config.yaml
head_dim: 32
rope_theta: 1000000.0
lr_head: 0.0106
Each number is 128 + 24 x the weight over the matrix's rms, rounded and kept within 0 to 255. Layers, rows and columns count from 0. Numbers have three digits each.

# layer 5 MLP gate, 704x256, rms 0.192, rows 292-310, columns 0-255
104108106144144106130149071130107120127137110133122137147168077121160142134113173104161147175137084129110124159108162107127118189103160119126131109139167138133148160105145142114132113158131121175118114105091137104151136136116098133103136113141154130133110095142136131115106099132136144134121109117104125130137124139140157151092136121134112164137150093157115150079133095119092111137119135159134130134119107113116105107115160114089161119092160153099161159099110149122142138093118081128125100115154118158130095142169129123158108146129147132131100073163140124135121103092144150150147151116148140153138088091139132144087132107133112145133150158106146131108121119152155167128141145123111157151127130133128155141135091130115142111133171119129128112126117106090160118110133167
090138112149120139122127114139127147171171138148110117143088124139136133144133112115076093126106142164103085083107128155196093143167160143131133102133126152052097130086130128114165134105130099118150101123138134141117126105139115109089160128123145115121164140144131152117156155110131147111141102150078110098164134104108145144139150190109126129118170145127165134168095119150160160115146201141131139142154103093090130144124080091077093131129124127140147096116113093112155157166118142111108152114122129157191104158097164118181158153118143149105159106145137076138104156133146156130138138197126157122155131155142078123145117157133156134129112131103163080146102127081128064111076096140128157138122107141115125144115112101113153104112123124139100160108124150103132140093148132
154131130140095085157172163114099134105139164152091119124135178127102099083132161121122151110124120119128092111065144147135126136112172088179135139126117145114112147117127137154115116116134097101109140087140166181101128123154122100146116161109100149126108121133116197142098134115092087162086123120149136135109165109123159177143127133168089088095060099143125113114119156089147122118150144144082088145079108125133115113125108169113147143118097150116190143094145129109132111134152118095134124140125130124160143118115094107168135126160093122170161178102121092152089123126131077128164135115101155082140144122100138129081142116089120154144164093127151113169120161078140110103083114178097132094126114136136094139158086121127057163144148160113106122125160126152119098152152082
129124121141123117129132075143155135159105086123140068158115141126138160114118098105134088135156159144128149138090116146142107160149095137139149116116121146141121114116096113142094119147133117164158148130131112125126127146150167127108129104147159113149137131167147130137117092119138119067124106110140152097120146139128144110102124141147122124147113119159117116133178109145112088112098157136179107152147170121172141103131145077168123063169104133149116114096135128070152158143134108115106155105111099153116142147101126104142142129158135147093135159169177109117140124107095139124130119134159145118106165154098107100154088146101101116129124131095110144155143128174188149093097156126119149140099116103145124126142120144127159158157147155139094132168135150123129117120139100
121144163114120153119133138147128127117192143099125134127115118136103090133173080147106143130143124170117148193098130118123124121132139158106114132074109110107139092135102146166124168078123111106087126146052092122113100183057151171150107128140118128114097113168153122133100102147104099096153110115122112126101090108089125110141108148181087181116147129137145139160111098118140102130119152139194073146113142096114136164108153108175119157144078151129154119117110114123142133109178126147165164094144143143103137130087127145121123110118108087121118106131150120114146097124140084133148170147160120105141097129097134154109113151139113069130124162159171130143113196132119118106148144116104077116097137112167164158124149140136134118154116132141115103168100173154161108134095116
118143142128124156152128116120122115120107158127112122139114142143132150161120150075107100116106111131130135140141091090099095137147112125133140127156132133122119151106156117137145121121151128127119162103119141120123170158156126102140130133127113139108108126122118151105125118122158143113145121115135147152128170134099126111111141109136168134126094096149103153139131130144144134126143080119121132119152136116060122131130128089133132122160117120153131134130131107149097146144116114140134138116128188124133129126126131107159143127109142135132117142165136114133118090141148128128141095121117163146160151141133148131134143134120129160158145137144104171183138114123093107114138103150145101117111123135124112076125159125143134146157097141141162142150157203114139120100149151
095135155129114156142182145114121123133131132126144136131126145104132071099149130137132158151172158175157136089133143116123161131143152136092117072182111137111170105148099181138155172099138152125119059101144118147123089137111086090160118121125122099135115121081123152113179094173170140109096137136127146108165116131102141119110094149099141101138131165144126182133139158126184178099098137118146133110088097102111123157130177136141137179166172154123168144119132129101133128080151094110142069129144108132109149104151157126122128150159125125145087153104093095144120140080098121081125144110123129090097081157127131124153124152145062146158120135135141116127147109152107136153093158138111102166126107147146147093126110143174135135134108153108123174116158122159117154092097189
159127113138162111162077142148113110130131136165102174108136111112114131121154131133157129097171115103125164124158120123119170082077093094112112140134125127122133106113145098127150133129164160174118128123150104124101119152171111154169131132169107140172136114124141125152103118144140115102152121159110090170123136116167102145112148130124103133161137122112054172126118129135140111180114088122141080126123104137100167154097100116116126169117148109170149098146136110110151131091115208161160128116167095157145136151122077139112134140116184117149189129147132104170122140082127093144148111139126137151108113130158113110167129141121149106116175114134217178131087165146136168114124129144120107129113104149109160144120152128169107105062113128151121106157083105146160126124150124
099134127131147130136106123119115134123087151116110154111125137127147155154085155143164089107171075094125127123144128106132159158134117154164143129158114131157135166112115139105126126169131129135159127147106101118116097137105143180114124113104110141136120134097111077084121122103134095116150137138106138135145133159140146131115110132144129111086205149109150152132131101092142113084125088133085148102120161125147129153104138107092151150134086119143161146175164131117139102122081155143103135129084123103136169089129108118143109143142149121132116183146139190121153126158089131139102084134092123166177092149102130142130155167104200102160087117152152158162139169096122122146151148121139115128158101158154135114139128154130158125115124132099131139107142113166158117105121106
163120150133152166129120082134102128146101153160173107164080118121142152191129140104136118100144093101191107143120083142115133161132126161103077104112133125132104114145137131108117114151144131136100104110129141126153100133179156160121128112162115113100088123145149139119131146095112126195134118161173141169149137101121148151147147133142096104152118115134139124128137106094146134123139114198115119079146117130091116136143140119132137150164116098115143138111166084127118122158132129123129144150123145125153106094124121183117138103157113126104095110146146150132100112167061154128143163115146127118092119156125102127138156136090108123124128171100120141122141081165146154106149123127103103121134116152112134119121132146122118166094101105108133144138115138124154105123101149
142128151183163062182143155095132139174140089156126153141107135128082159190092123175102141056168137118135147175124121078133102081176137130167127159167112158170143081114109100085087100156160212089093104082183096074206175056059105161110137147162116131180097122127107035086103158081145108157114133079107128114171139106141101124163151102107178164114129114149112120169104091150196103146126127137159128109057131122142139072108162066139129083175151070105090121101126143083153201114137166136112110104117158166169178118132120136077193145123147137148129109112074141141122153096118104120158107112114103136170114157093114157096071101139101061134128110129163136116107151117102133109115185124132168123142080088097153134213107162092105164122146108120168103124104090135167144154143146
156095159096135078100106088116170147124105105136096102148104154145128167085111155154184125119127143127170124114107143116123157128114135151151173110118110109130097155127153144140143130128140136117152163122136131106128129106169139157174087114161134138092121163143134100129119136085147130116131102164140131134174155148097124107130116127148104127130158115086161118088169101137127160168152090133147116103107150139122149089125117125139167170121073098154134139136107153092128146156099110071080117155175124100139112147127148097116135158133123117157137150126108152128107070137099112106178145125111130197103152136099168158106120134132126126141098110141117132115088131115095188163119125166119158165161111163144159125129094115110106145101128073111129125135130127112114077119085153
139130116166174164107151100134156154110126156128124107137131109068108121153132160126115164100086159144164105093151152130133111169158119143116091118139122111122150094164148127160105158178129154144128137136117155149114144129088120136155135081159068124135147109141149090123126110163165092130144130108155117131077120156090134121149122129112158110130122118185139085147110152117067128132138121139149104160149100094153145122140144162140134156157133135126127112146143091141115168125138142153106079117125126089107116141133118107145095151105084101108054142132140138091152084115129157109162169079102129132123137150170127151137146116132151171155135139131147157127144133091105146116116135088158158160122094144073129112107140153132106177135125103136118142131127079163131119073062132
143154122147164165078118156139128140149151117160155142115085135117105131118120132144140136058147104103139141094157131086143125137137146139099130112122144147107103146168098086126145109153117126158101120138112125130137097094127133103146166101132125146111119206176112170120126164167122139172148128120119161113138110134100124132098140164156151104142110147104141157134158121102120150131134129142087135168142143158097129128113160143096140119146136122083116118156164101130130131130147124130139162121153175085120133155134159134136138124112141141124105099136143122108083128083134124112144132127155131108156108156106129140116091132156093148152121142109163126143149134144122086129131126117135110105133135111153103175127131151136107163136139111141128149126130139100145091129154162
095087106145081119083116130141084119090149140139142119126067133100115179171140121126136136095112138108155120172152132094120095105107100119093100111109078124144145140122123148148106117132111172096109146128095100145132142123079115165122122123183113121133146155127127141138120152096109125116128073117130133149119100123123078148117144122114077136107108103160121120148099137111123105129145105138134134105137149116112132114114094116123108102122113133134154107128129083120105139078129091120092109127136150151140110138111127090145123159135127179140105126183154131169119125099101110157176167131082195087139119156127147121157140097123180135139093137077139138132114098123151095123157130106130107120136099088135145139145098093144091111094085144155145125177134130172106101135108154
141108102127104115149112121115072119133129120137133156100154128113108131137177163135118162168182126164102166080140180097142111117130127146109101125153108122115085119115142193134134151104117163138168132117090146082141127151127125083176136127136149090159086145127170171110117141098122136126111142122150088119120133129132090139124097110072090121132112146143131150131122097146124138114110136146140102140132124087152100099139094112124110114164139145102168201114086132127136156112107112154136151133099131129126086128065137130135104101125151121112143176158118146124114166129129146106118134152113126129109103132137103118115114157175116165119174103147101142147131119140178133119117144136173124114146142101066101143177099099118130132102157138098079160120133137150142129096144118
098106117101128126113133141126096141116088137166148128148143150112134108144140108105098169146121118155147096143122079119108057145085095127107112103103116085172129132107142116133140078127110108134139145125105126099154101088083107127093119110093112117157151117153116131120125129089140090107108128119136109133133144129162103114126125105136110125144148172144125105152136092144163076164134204159104098119086130097117126172094118065144181157141117136121180141123142147093116082094110144133138134098067152063125094104087145123173101145136155133152140153124175158135093134138096131125115131129129097158123134139148103094135163107125168125128155118155164127135131114137138114128077157148068060180148108125100158132124086109079124091134108179160126123104143125122104166146100154
163137140099162185113117083170141124148124120163118162144171111150128144181126125137133175160136124108135140094137073135138108141147168112109113193135121166148156148140113123135189152087105096099081156157122109072148113137165132122118172148138091125172153154125152139099136137191146166112131152116158123139125159138101110122124151089131133121129154151104127149121089189123122110130114107121180099106080148086109164146144127143111133117129108114164137118155154166146096109120139113174136116126145097160128101137144090119138086121141142136105153094123118106128181145059117133110097092148132124137123113128107158133162127149128155139154116140092139177104162158137100151128113121112099116119162153144136104089124139090158113154116149102103135127127104181089091097119140143
084098136090135119113139133186118107149120153136146107134162140187095159154147104137130131090149126082150178125140117140137157099110108140180148146175136138146143098108113137099135104100128107109151114144146173160146141152034133157173122125150143167153076114141166141137124115152112142111134131139104125145149128152155146158167122160171109120105152211163130168180160124137114072127151109102093139160145165150078145102158134134120144085170099145133136065119148124072152140131145114088164091123122099095123127108108098119124160186132109092114173106166147131146158079157125134108143123118122089156117104120150140163141101126124085143118130122123134117127139148127106164123113153156138132155119117136125127093132132133134151144109092139092088114116105092134104154131151103
# layer 5 MLP up, 704x256, rms 0.199, rows 292-309, columns 0-255
094096114145153140105176085091111116116192129140124139088153129090123142167117156137145168141098120149125131125128148127142106114116101133142128132118128129104108121126121116129121102138132112124185111087149126097114102127152096158129120131111118118146143106125143146126125134133128116148124114135091156112153080178119120156151111124090102155159131125151134138133118120108123126083142119142105162126138122137109117143137104134085116134172118177145126137106148128119163175151132108124122116110109167120089098119167103093104104138116146100125123154125133154124090143125145145103109155138155116111155165148150127111097152166124124109173130150132119102163153143119106165112124109143135149115113145123120114128146124145093129126152081108133126127102118137151143109097143179
106154084136101119113150129151123123128106106099112118175157116141138138120117072096086151066116143138104133149129152181120125121145110119127133133116142137119125148067096149161133158170112131138095142125097150128069095093102121131167101129128130159120141151090141126164140141134099109126141093070174113115164135140094137081123124178121103108111125127135123108118121155144178117147078126168140137151094160103133145112118148137139125127101130131115139145113119171134125114201129128112142142114103133125120154093094138177146159151120095136153152135137143094124143133141070095109107180165131164148161125125116111133128103120107127080111119129125147124136117116100109093170126166111103086114146122121090123157145129112125146127147125126121144134150125116115122116155121194
137139142124131124091174112124107139123117129095110113099121116116127119122119116127133158088082155151128130091165138145120107111148142099152122118113120148121176126115169111147115131110113111127115151136136116124129138152157112167101129122145138131072129142160152158075106118144122176170148142129147137141078108134127153133108184080078123122137149185085134130146108160064133134127119114130172119169127134141100113110162104131091099133150137155147162105119112130144135103135145116140129151162126146108095104138140107150126184128105141153091136128138117127097119120088134092122133131154110155127106135105130083135118116134092136156149138144130086128098062133128118085110121154095118121183149125114119110099170146120111113125133106140162152124147113112131124117147103141
094081102142165138117135131131092145172113124106116145163146145096124100144099137115160083111136092130083162075127135120128138130156177131121128095118114105091157166104123144128158155092139171160152113160142131102121134160116141119114091115131108157142174090130113114077130165120146126107102126109128088163098179116117129136133133111077133150079135120116148144164157117105156124128121107162173087150153134143103115137140130136157150139133147166150159105141089095134139126141147102135127118105133123130124125128094128123123162130141109148178117119101122111156116149120097145189095116103122115159195129099083125164122124092121086141153117157159120127111143142159153117176160152139118132164112084115137150145121123133119144080126134115127153163142166115134120100110120100
085103151161124099116036110045096130152124093117132125128132115138101136121135173148119126131129124152136176111144107125102156166148145140108130158156144097115111162142116117118162100135155137092140124095181148111153140143145135124105147139170124109163113158085132098147106088126120134149126128141111124117087145120153108158137123155073140114088110095136119085106125110129113118095134139142104160135084108140132078144136127124141123108087141118131118131136124158121177116105145126125151101123131126121106095147132140114115172123107125126152150110098107154105110108106105126134112098140154181129103158162139156116118129118103130124123133089092079131089094138159150177083129088084137104092122105094077116155111145117086133131157146129141154097135133091092163081122119127
123135119110134139124117155126117105133125125113159125087134167158132097106129120109130145132157112149107109157152171131159078137085106099139143108120121127090117145131094116117116124109137121084114184126099132148154128132128122146136146141139161151123106124128105148120080121191108144118150146149075113155132133162116121161138152144098161158111107123113124147113148134112115127144139113100126147112127129119139084125132168070128113168163104112139108152131170165136099082135119114129150141113147081096122131090146139150155118118117125133118181168136130133157108127127141125120163121146164139138130135121146164154123147101141134106173129115132110079108137142112119151102163147129138141137127139119143095171152157138130106145158130108130123082127105160133113125120130149
083187113127153165142166110127155134108136085116107125122110133092097125175103061083180123135132120148103088132141122143125095130101104153118130137109139103118098157178127150117118139130105112129111151165134104179129171123108171086107108129104136105136131178154116098097138146115110178095160094128151165112118148143116127117103138157129149104144092094139121080104141123118152167100146168085133096160126137106113127129157100088158090143103147119124152141094148129133129151107147123138103116134124098145129146158116114151118087117137146115130146094112096111121126146165175095123154078089156147174131128148112129171140170128160102123136154116134172114154078144161115110155141149169099129095092140142111131137164115130124147124075135146122117098099132128119116107104137136
130157104106100147127137141130124116138140115140135168132157159121125074134125075139115078115098097153131116100153110159121159175142114102131161147141157104175115117120118194109109141115103100171141129111115132134146120119088154107135132101140129093120115086169145110116138110150118118081088153127118136120101126174095147126101108109147129130113114136100144150128139130123115111123144149128144122153100112156128109142136150101120096134158091135107128125105100156118118164101098101142178113167121127134121128108138092135131128097130127114122115100142138118182105130118167104115123099145131133099126132130178147119113153171142102104137124128135150068147129133076129104134126164073143146109163108120148134153147123107148159165138114090145119093099141143112123153106142174
156129152133114083119153106141161120143146149147136169121134121116113125100118138159145083125130127117119105130092129135166084128137144114149161119127155104136124116122144100140106125144111136131063101154133113107166144112101125133105108122145120109135084129092086107116157127114119121119114109130128154077090127110098068117127088146155111131124120100114162115159123100129156106107129147122126151114160120170152126134144120153106167140126128135133170162130134146154090145078103153146133134153111145130146146150144143134111148138150116083093123171095127113147108160078140160105099120143204129128181089156092104099130129105124120107107118169142153154151090157142157120116127143144099128131123132153130145145129153126112108131117081125126136080108112116132131110136142103
089134116111137120133135135122114116120154151128178191102144099139134145142104119139156114146135122115130121104134150125155127130145156156156131123155132206102111110130134138113120112127147140110093111179113108094106130123141149143095108114070079134124145089105126136111125123124152150115141116130108146086114125107124179139096115120125100131104132136095148134102155174135131139111107149128131100111142202130117108118182119147120122144133133106166117115107099125155102114134143163162121169125134136083109147102150104094144149130136129143106129097147102110135150121127129139088130104123175135138095176095128117153145123110194132166124148161148120171140129113141159138085121105130128057128094145163125128134104147122117143119140114088150188104121175136186125145156099168
129080135086149076179128119143157152073166133128168101121091092142111182099115118121138098188130157132130108206178140149130165138160110110162135143116103141137098099108136122088117138083129133171078079133165129136132148147125121096117157110121155142111161127155103144148076099088128152156130115170163158161162140135122137085133129116118094070116094097129100132151133126131123106113187108141112127134163118180128107137150121106113124098150154111119112075116149093186122149102120146123106116119082096045131165149136099129103111131096155154124161133135175134158150082164181159133127155085133142111085130158160148146113173126124130079163140132125111138120104075123129151148095181152122127117107129123127099105128097122118104153086066106120166117172106139071170135086124092
141107161092131119143150138142096140166076125128160099142132142133107113163133158131108144150118099132182086132146122142112102130083137172130134161102133129092097156085114129109119120110085108137137145117084141113101108139168210154121087137117121132144150077132123168128103119089142119132114129126095139145157101165147113132112095116105169072171118111130123160133128209123178179105123112112115127103104101097107136099197096151096123116154123129138129133125115112150134134183149144141109133170137106093128140176122129142166181100132140138087131153159109119103147079175126145120122117135130151116119131147156128165171171122167065113146148100150168142110135131113134138106103088142137136136126111114159170138143105144143151146144107108114152100096151147096160139109118156
133160082169122141094086116147141150151118097109109105137101133145166169102125166105106110157125136130120107103174125146176082110124128121120135167125090139179122101139123142133139123098128112162119099158146121142178099153106141147156163100130120069160156098160093081119118137144138175143091127098092137154106166121167113124143169158132115139113118139129113178136123163122129124161117064108156115129133103104115081124145174131169126135143160135153151083102134131179108089146121136130159110135148119082112112147147151114131071109075106141135117127126123124165134129116144119089159164117115138080097171152151169162108151114144128120118155117113145142124107127144117154155157154141121159159135107118099148177123136142120120116104112108123118154077135108129136124141113131
136159117120098119145114183129141134134119076107106105174160150127109106147149154171136126143159100123145100117133124098103100163102125152142106152158146134131161151112106136165140152113124144115107096097122140093117154168114124123102116147108133133137158103101155122137069115078116138109107107152101162135140158113114114140114089099100163149155135126141152140163148132154121095137136136170148112140124122116145059132097122113109098085114126098130106146125097120142128090132154152103134114167107114168098154118156123118112101151158098115086133151109118121113125144148127149072128139112126128119164099132134119139161133128083115098183126151172154122119115160134155145135121125128114135128123105147119176143132103108099099124133158163129168137129128172114088095118144137
106141081106090126162119115128081127152121110111081102152136146105103153130144183088133131077125127112164143151135129144152146110121150097137124091142038128112147111086111190140120150173144147097105154080137157088125129149081128138186106119101105149132106161100142103118140107150113113133115121146091127115139114077082145128115133089091135141098104098092160138173120132147081119121104079104094094139165112106111128075104102132161123154152127149120125106125117136107121133052113130104088131132154138154129113131141132120160108086131117142123144138174108136132149116094132146174127131123136120140119115096184165146141111097129166116147158170137163184112123174109134136114114087136134138131150121153111133119094122107104142126143155138164061092128140142152124121163146148
149128104147143128121126102113155087157130143126122112098122158124138116144139117136122073097135078129127112113124124148133143052133146121127134105154148124059140148104157109158095136113142131145136148160108119162136105134070085112088168116103100096159106107120099089078146138093148140134120135103113116093123130141107124138163114134155146117137100141146170145130182159111127110120146085156150168119161117145145107070142095133134094096163154156114119101137132151103135131109108109124122125150110109153181126126101135114168112082127089141113119118112120153167135147129139115135140144136126087120119084129127113074153138121139091132143134155113127137106097102114145118166142145125114107105143145137147198157148122122132086143086149157132169110128092117151125090170144145
154123152136105151093159140127124112181102110143118097110125104117114115158119151115140109092136154105072121145128118137165150142118154073146131122133158139146161178155123109099124154135114109117117112144137156137066151085127096126137148114135098151111105123124133118101121127123192183108148125159111109117153140135161144130141165159127141099134136165116098139136131122154161111191067106163155101144134137184149097111115115088118150145134162082103174125136087096176144110146095106187128093105115123109124117138114134125133154115144155137131128120159136132198134123160084133085129153126075135151088147109156142176097123162110149113132096119128139118145074108104095152093111107173152137133127198077085116138160129132129125074115138138110106119141145149118098068145136106
090144125128086126142137118145199105106085086125089121101079121162118140154105125113117165175181142157122154154123168147151130162130149116105149141157093134109140098129114147125120121181150110120128087144151144128156116115117118098145108107128123141089110118112115125137151070094119095160126136137090112162115063165100145128127121111140125102112123118100121127089153050102137129151142132154159092183129150132135137123117125127131158096157124159142089114134106111137125137126118133124118144141155135136157135149166140159112148126151121127111133155091085143171145139106143150135178104130140118150076146135105117105105119104176122077143133075202142145066147142115131130132107109128175133140157109154151102130111135134118138142123159102153167114141094100069141154131173127
# layer 5 MLP down (transposed), 704x256, rms 0.182, rows 292-309, columns 0-255
159058147102134109097087154114136114154114118127138100131108122101101121149119123101116118117132108121111139152106145145113134118119120121117122126122155105128135155125120084109094183115134118150134128095146159178124111111123106124101115114147130119135149143100146127122143147123139136114103113146146128168195143103123126093123140109105147088123139115109140166170140102133131123120145099116119133111141133111132127116148137124165133114120125108143163130152121132137089145101125104139151119129129158142111157147099102154130132132123151126159149145145107162136142118123118116143134122151121108120138116108153125144140148116137136094108138108086141159109115122121131124128156137129131112136106119152104118136127141113142133138139139114112117126126133146134134131148105104
142147115100098145139114186087143153159148060104068137152124127119146162095138162163120137115133129151135139151079103142143154105118156121157140108139157115105119154119136138103109147119138120129127108127133106144108152109150139101128069077132126149097140150103063099132111152105095133166095124085158131112175143119135165105151101123154139149147183167126142144164130147191128134124103149141163104132116102108134116097144125122076155118175132112146135120150096136136138160131159131158134135124157122135124179099093120165137113148115133139122147124067166103135105126134195115110103135135113117107108126118108118117136101156094098134148142114154104113085123131087123103107118123102144137106126104130160142133147115117140147172169134118113111153090091103156111104104165090
137130127161110117108143131105142127152112116151167121124126178151120098093172089116073097105113169127153114157112141122137156144139101143150117111103150128139124124091130107110124202154136118101155136143149170124124146124134118149114107107118114156139129116155159121119144146130124094103131114140136102149058141147121115145113116167114128151160151149127110162156122135111120123112094078124051173072133120119118145132117146157118149100141124165110146137121085123141109095123133139191143135116116134133113120121159123135118109115088133117156104138125077125094132167139128130128116165102122113123109160121136105173159125088122144107074116121135135095093139125124177151090109137115105125126111153117090118122095115110095093137149100133167145114116170108148126074187110119
074101145161126163131133134113075124108134108128126126160113126141157145139132095073148126117130148142108134131121114127156122097111167112120146139149143124079097126137105084139102144155117171141126125217130146138177123056134099114115111109166123123129160103108134137114130156118134147156115098122134142060151132101065138101176152137081146135110112163106089081131145091121174071132155136130137081172081160105117192099139091191109132112141153153159109106142125129149132114105130133111102135155136128141164118117156122149124141101111149128103129132156124158129117123100111159126123180111127145078149128159158121137150109116084133122155106105150102142156163164140110119131130116107128091128146125115143138094079165087133149116114134125120158126157130120139103122141136113
119183129083152124180128126178119153085142125134128134143096106122105166107177162191107127128104130180130085121154110148203123121135131092130098149097106118100158139129156141112082148149127116144110104135104116095102140111149118143124138141140140111110151125164170151161121115122129122157121149133106104155113140129127075110114118115110103128120132127107142105115114147105109124136111088112176125124146162164176107131100146095109148129137104139123152142149136151136123122080100110157100112178096149122105116113111115086132152157121151082191140135106159141129170122123151107136220145097122133149125137116158161123105142128085147174134135124124126139138111126107164103118201110133142139155107131154147110126120107154147110115138098134110124133142120138148142130075132117
122111142132138108160132115193134155085132103129147124137116118087165149111105107167115133123121111129123110141137109123115145139111123127109120155111131105152150136125139138130125163143151167120135120146131108133151131078129125107117094174149129157148136149138103133174115136140165142167129114130140159136158156165109131115124100139099135106096111128112133114100127161175148112135143116112145131145148078144102136146117128163140105127117120145106139152168120112089131160164080113129132111127150107121129128095138093118176138125108084125128123104118126144161163138142109123112118140151148125095126129142112129125138156161123176137116114134121088133131120117150160125089116116160116109114099117128099107156089139117115128167145121130182127125126098140140150119102098111
112104128135142131154122129152134116130197135094184130137157125121099133119142142139135127112107085145114118135101127104081117105158139102139144124157127151168122160118072112138123097090163158108139079081166076131091134144156156193141112141127105093135184124058117112134094106163100119121123128078106123135122164121135135128101161142135161098094132099143103089146136137166118126132114124149122164118148105133148151103071119117106113104171096136086125118135120154096137143117154064111116096153117115110150123116133198096128136118175113103107093155100121117105154117169099132110143133170084117124180125129127117146171164159123166129110133149131139136141119127101149114141128126159122105082169099112164154123125123113071113134123163098120110143142120095181140099137130104
139139152110157121114110112153140103115119113114094153167148120100143126159138116144128129140145129152152147107149118130117176139146091137041092090082146140124114114114145153136128160123145146183136131177140100100125142186122109099129111113123118097105139145166107176146085126103131143119106174132121126132141173113141143144166150130137117126134110120107116105143137131140151101154107103155151097097128117118119145135145134094123127114126130138120147125081204140171144113145101148141141127103147099111140158095126151165149130127106093131131126139162123108130151141152117138133201113157133101119147146108121130107095080104145121123142134113124138156153134130138149125116102143160123130126123113136115176121111143145161149126109137107123114065158139129135087124131174117
153119120135162127140094083085109128150089119106144114106102127126098104085163158143110104108074143145147169136135131099114124103121124142117126131139153120104096156157147166106110117099135051146128145120149088085139170124117131136145124127159103128112104117179128137101104142105150108098157153132064139121110124110083136063151105119132149072119122118117122099116127120098133185148144087176155127100135117117144107132140108133130140150055144118120140152096138107105144087091126165140140117103143135118106164117098136122134128147154129151088137152123107139145126146133164109129121129129156154139158119084123136135126179124145127167100156148119129133122124151125134130096149118148107160151119172134127124159131156114071139142132082129126121100134088150096149092107130084
120150141118169134103129129142135123165154130120088114144082111125097160109118140104151119099130106137153122154119071135120165112164110132099130129111124112119100088152155164100145108135114148109130127110159132117141145137112091141146149117167136126137156109144122099143152119098134113206116128121184120129160111124118125105118148112098104128154103057146158123123124127138170158096078127158106076139144126117135141074123128114161147143192125097142126142108170151122124148150104145153128095161110086161165127138096129131092125100165123138107140104139155122134125129104096146142111135126136099136158078107138121126129148169088118136148109125100102106098131134063129124120136117131132117128155129110120170119155092157143160148077137151118088124137129125137088110133167134
147100133144175065087136133090144115113138110133087134124107069142130131144108161162127140107190078147090106145156135097096136111114144123168146095135099157165113132128138135098054159123082191118161153112164106179144137100115085171167083145194096152140126128107082096071140136120135139142107117076135136067187094088099110143099163099124157165121103088148124101161112114159113160148080147166110105131095133103177113120069131117153120098165148141100151169142099172113160147123096166132107169124110128117187113139101109135160149104125112115145106147140105094120123145134154125099138074147121114147144081120141109141087142125086167112091110133147126129166130200105101172111111105111151148105164163130147120124188131111148129127118197143102128147164108100156099117118140116
105139162113118102153149073136120150133123127139136112124153140109178098169186092105100100123102143140135128130133136132087102135145096166133158135142118130087123135136086130105116151134132132095112156132139168102102156146049125123143127142130153114112124153100125110123173137134064112121119138135137134159125149126135140120131137124106103138132094141132155173132155103156123101144121169135104144126133135152103136203102133136114110139136158144138188131150118156109121088083126123111164155137111135140138129105107141143115115161128139124171119099145151131092170170143148083159156117127151141104130132126107154137159136105106113148100143168089112122126170111110123097127159159183109134119094178087082141152072149122101153127136127158117104131107102141139097107162120117
117152140099104171112132121126155147108108136102132103107128119137077133141142117140139156129121132126147111108117121109149146142163085113130126129135129134118132138155115153121108114140096097151126138117129105134139106147113117176150116120148089075149123147095081095187159130096141096135153159112109145126151117154162151151188150106120144109184164119141110131113109168137121212144155129127117091160094125083129166124108133094116134140176064106110109126088171129153130142119138119143156078154183131090139155094142137105054100134156132108084122125105154139128158105141117156136117159098117115099141158123123143156144179089172141167173110104124129128115098156127137147129124158134146105111124094134157114084123126115161111097131151081143102098097089145119152126096076134
140134139084166181143151093138166111128103097134119143101114157130120060161108116160147141109115106132153104091131144132148157121152105128119113122144065168104160116135116175131121126142116154083095081145160124126102134120124112154111187127125119138119146105152168166134122137127122138127130138125111149111153133146098114126132126153125128123098141150144136103072137149141106150096118084129115086106122129117126147159095146123111137140113147127124147072133150136170175168105132171120130096186105134132113093163165156145154102182110112118125099158096176111082104107137126081160106132106132160128137129143148080136091109108119123124107125189148140117159122136168128131157138107161129123119119100094092136141112077100134104108139132123146137141139079101152135113109125129
097126107172127123135138168128044132138141101144116100128136122131164132128132087128117133088109132095159120153107128143121180167158142145102120097138134149150131128093138146145132125164103165125130149143108067146148121113134100115086112123139111160150173112135162147144092174129117146128110173102127090139135104164136181135135142156131137153140114056139122127103165132088173149086094129160142149122160076091111130122125127119124100110149135126133162133127153110119173131085098142113104157105147152110106109135114121161122094108114148188179124143097107120144129145128095107134139141154154155139149141146066124178109122105136107113119112175128153136170122130147100121046118128153154154137092127082097151147169103107107175157160102094158137162175182117124130131159154131
104124132100110122098167099125114147101140123147121104062177161146112116166142151126116110107134135148124130103150107130107147125107127108155112135083149155140130143055114109154123148143128125125122096099090132164145148133137102148181142124139116140094139084135107141177117135139144114145133113141123100143154142161151108081115142116114127061104124063092102100118156119136121138106123073145107107138117102117113150113130146163144131131129113135144105102050110125077070192137117084123126110101136107138118128100113119121119139144123123142158104114147124154103118108169148131115184178099130091103076094134127179134089136071117117133094129108102132101149121104147138123122108134095125115150140162140121120112128080133102113099092108112133119158171129103086115128123121127
131101153170122170120124083121108092144102160169159122112086168147136105093135122117115141136149155149113160157123100132106149124150113174161132160116129104114131123103150122094096151081122081135135116112140117135152091118118120128135138142091125117122155086083102108102153114195136152134138167166129106115150111110142127089117168130112152135146104118155137113140112108146162133109096097150119128131120153112108106095134167129128136124118106169132140148135120113137089135124158105129137129079114188151150160139097126141127129149162150152169130107092088156172128193078118102145077112193137138126148124113118149136121166092112128079115123125106183161133141119140134129126135125194108103161134152103122145094180097146107177161084135146160137102152189133109142086126087138
116098106102094155132131121099144110114118177137163115133161173106118104168100103158137070116145112167099129142133108215114117134117126105194122119116162115111124093141108157106103115125109131116113153130142171096112141138108135121147122124190177091094122130139141099110135112081082116166131141119146112103111143113119100114144122084100116123122098108146116142116140134096111121125111132124165160098151108146113112115117131157111142074113139088131133155145117111124084117127123159092112160086178186150158103184098125159105140113116145095129121160085072113102093147152186138128161076121068119116117158164074163109145095118135144143174069122128130091128119083152120162105122138105112139146126106159148153160143155115177135148125123122104127084089126103116097169124149157